Weights of a small transformer language model.
Architecture: LayerNorm before each block, learned positions, no biases in attention or MLP.
Each number is 200 + 20 x the weight over its row's rms, rounded and kept within 0 to 999. Layers, rows and columns count from 0. The size before them is the row's rms in percent of the matrix's.

# up: layer 2 MLP up, 1024x256, rms 0.139, rows 852-857, columns 0-127
# down: layer 2 MLP down (transposed), 1024x256, rms 0.135, rows 852-856, columns 0-127
up852,103,251,178,207,172,162,182,224,200,206,186,205,169,173,172,253,206,214,211,178,226,211,204,176,210,179,185,211,166,192,199,187,196,211,193,174,218,224,219,204,220,156,184,200,199,223,166,214,197,158,162,199,227,182,225,208,176,194,183,206,207,221,214,174,173,159,206,214,218,211,173,218,240,159,202,224,228,204,201,201,218,227,212,233,213,235,192,227,204,193,218,176,179,190,181,193,213,154,205,240,193,207,159,210,171,222,189,173,196,171,187,211,200,231,192,201,234,195,190,191,219,199,206,217,204,179,229,209,207
down852,103,195,189,196,211,227,220,174,205,205,213,174,174,200,193,170,215,206,214,227,204,217,208,201,220,200,174,181,211,214,172,191,194,184,171,204,195,187,157,182,200,227,210,195,186,176,204,195,210,189,195,179,198,201,186,212,189,237,174,198,203,200,212,197,183,205,205,189,203,211,207,216,207,228,220,196,187,243,192,221,220,254,177,183,204,198,226,184,182,217,188,211,224,220,182,217,194,186,237,205,215,184,159,166,169,200,203,222,155,223,187,205,170,186,234,179,177,181,186,224,188,221,189,193,161,225,211,196,162
up853,095,210,241,233,175,233,193,211,188,190,226,180,250,202,235,206,179,214,181,194,219,217,232,214,219,188,207,201,191,221,218,191,188,179,163,207,172,201,197,196,181,187,227,208,157,186,237,201,203,209,216,205,216,201,228,242,191,227,237,189,193,188,189,194,212,176,196,199,214,211,170,170,203,190,208,175,213,176,211,207,200,201,182,204,179,219,236,160,224,206,188,169,218,196,186,167,234,192,219,205,199,209,169,218,162,170,238,220,166,217,195,213,214,237,191,197,225,206,193,200,211,230,245,219,203,211,236,200,213
down853,094,199,220,190,182,206,196,196,227,188,242,214,179,192,207,237,191,203,204,235,173,193,190,196,175,223,233,215,177,176,192,187,154,183,200,207,204,186,210,161,220,210,205,213,210,168,177,215,175,207,194,201,211,213,202,156,247,186,204,217,213,205,223,195,186,182,183,200,224,202,220,213,164,199,202,229,210,226,202,228,226,202,227,215,227,225,202,209,199,182,176,210,216,202,174,237,195,172,229,197,202,218,265,200,211,205,166,145,235,235,215,208,178,217,221,201,178,157,196,176,209,187,170,194,196,202,233,181,206
up854,096,210,178,164,181,189,196,208,218,185,192,235,198,224,204,203,192,159,214,199,207,206,207,242,217,213,164,189,200,198,239,201,201,221,188,196,176,167,177,195,193,187,204,177,220,199,180,212,227,190,194,194,218,216,197,192,215,193,182,196,198,161,180,171,204,202,174,173,199,229,210,212,186,206,180,232,195,216,170,194,224,180,212,203,168,200,215,214,220,194,217,188,224,178,216,200,235,218,220,194,234,208,217,236,227,189,180,234,207,242,196,232,192,200,208,219,233,239,174,175,197,194,200,199,241,178,189,194,212
down854,096,202,168,208,200,167,179,221,204,201,210,222,255,203,196,194,206,218,174,206,177,181,217,189,216,184,212,201,212,196,204,244,217,189,214,174,189,194,253,208,224,225,181,195,214,178,171,190,210,215,205,190,177,233,189,226,163,221,199,200,228,217,175,207,198,184,195,194,217,198,154,211,202,224,176,205,185,233,196,196,213,207,178,175,219,209,196,175,185,169,180,228,170,205,163,204,203,179,213,175,193,206,207,186,212,193,211,202,176,174,230,159,174,195,216,242,191,175,252,179,211,211,224,207,191,173,195,183,207
up855,102,213,187,186,224,235,205,230,187,193,221,184,209,207,196,216,211,198,218,217,212,173,202,197,208,180,226,192,175,175,201,165,197,206,195,202,202,174,213,206,208,200,193,212,227,239,187,196,181,215,184,198,178,201,200,187,201,181,242,187,203,210,181,236,207,235,192,180,182,166,204,202,201,244,198,195,202,217,199,209,198,199,199,191,167,177,218,157,247,175,169,183,211,170,208,234,236,178,174,196,209,213,170,196,177,210,184,259,218,197,187,172,208,158,184,219,181,185,223,212,186,160,196,226,199,198,168,187,221
down855,094,181,208,219,211,183,193,199,196,260,197,211,227,166,235,171,231,146,238,161,203,246,197,185,208,205,170,156,198,221,186,202,204,195,188,194,149,204,195,195,174,200,213,176,177,208,196,163,209,180,175,227,182,193,218,195,197,207,198,202,224,186,204,209,207,191,185,231,221,180,204,181,212,185,194,196,206,197,183,176,210,163,175,213,168,173,205,194,165,228,194,186,183,188,225,197,174,213,215,212,195,208,212,210,203,176,221,218,191,190,206,206,204,184,172,150,165,214,210,229,198,212,213,187,194,215,214,187,190
up856,102,243,220,168,173,265,156,204,189,218,196,179,197,195,217,196,191,172,162,175,199,193,200,219,207,196,181,194,211,191,206,196,204,237,191,180,216,221,236,184,183,199,196,175,196,215,191,179,206,228,197,230,215,230,197,202,187,210,150,180,199,204,194,166,241,212,152,198,203,174,202,202,196,189,189,189,219,199,187,218,235,201,218,211,213,181,212,199,177,207,209,194,212,203,226,198,250,194,217,192,232,161,179,215,199,181,216,204,172,201,190,241,216,206,241,189,193,206,169,206,204,215,196,195,236,177,210,217,172
down856,094,205,207,222,205,195,242,188,183,209,178,227,221,207,199,200,222,204,194,240,187,225,179,180,186,215,187,187,210,221,179,152,190,238,212,186,202,196,182,183,219,193,198,202,204,207,220,206,207,189,181,186,226,165,159,222,214,201,225,225,205,205,218,229,196,204,218,226,175,205,202,225,176,189,210,181,185,197,259,185,178,182,184,198,207,198,207,182,205,230,147,225,198,222,192,199,196,205,199,175,199,217,189,171,232,210,199,229,203,193,198,186,199,182,173,231,197,235,216,170,234,182,219,180,180,222,204,192,188
up857,102,177,209,206,224,199,199,201,197,208,175,188,186,186,193,174,193,230,224,188,216,190,237,195,193,221,220,253,204,201,209,155,217,163,210,204,176,196,222,155,191,181,187,192,194,194,215,177,189,224,194,185,199,203,204,214,222,222,181,207,169,215,202,219,192,176,206,209,164,175,162,176,173,210,216,195,215,210,192,174,192,198,165,221,214,185,222,202,206,249,212,207,203,193,227,200,173,182,215,213,218,170,178,189,203,189,191,207,187,192,241,180,218,178,212,210,193,199,193,219,192,184,167,191,239,175,219,189,217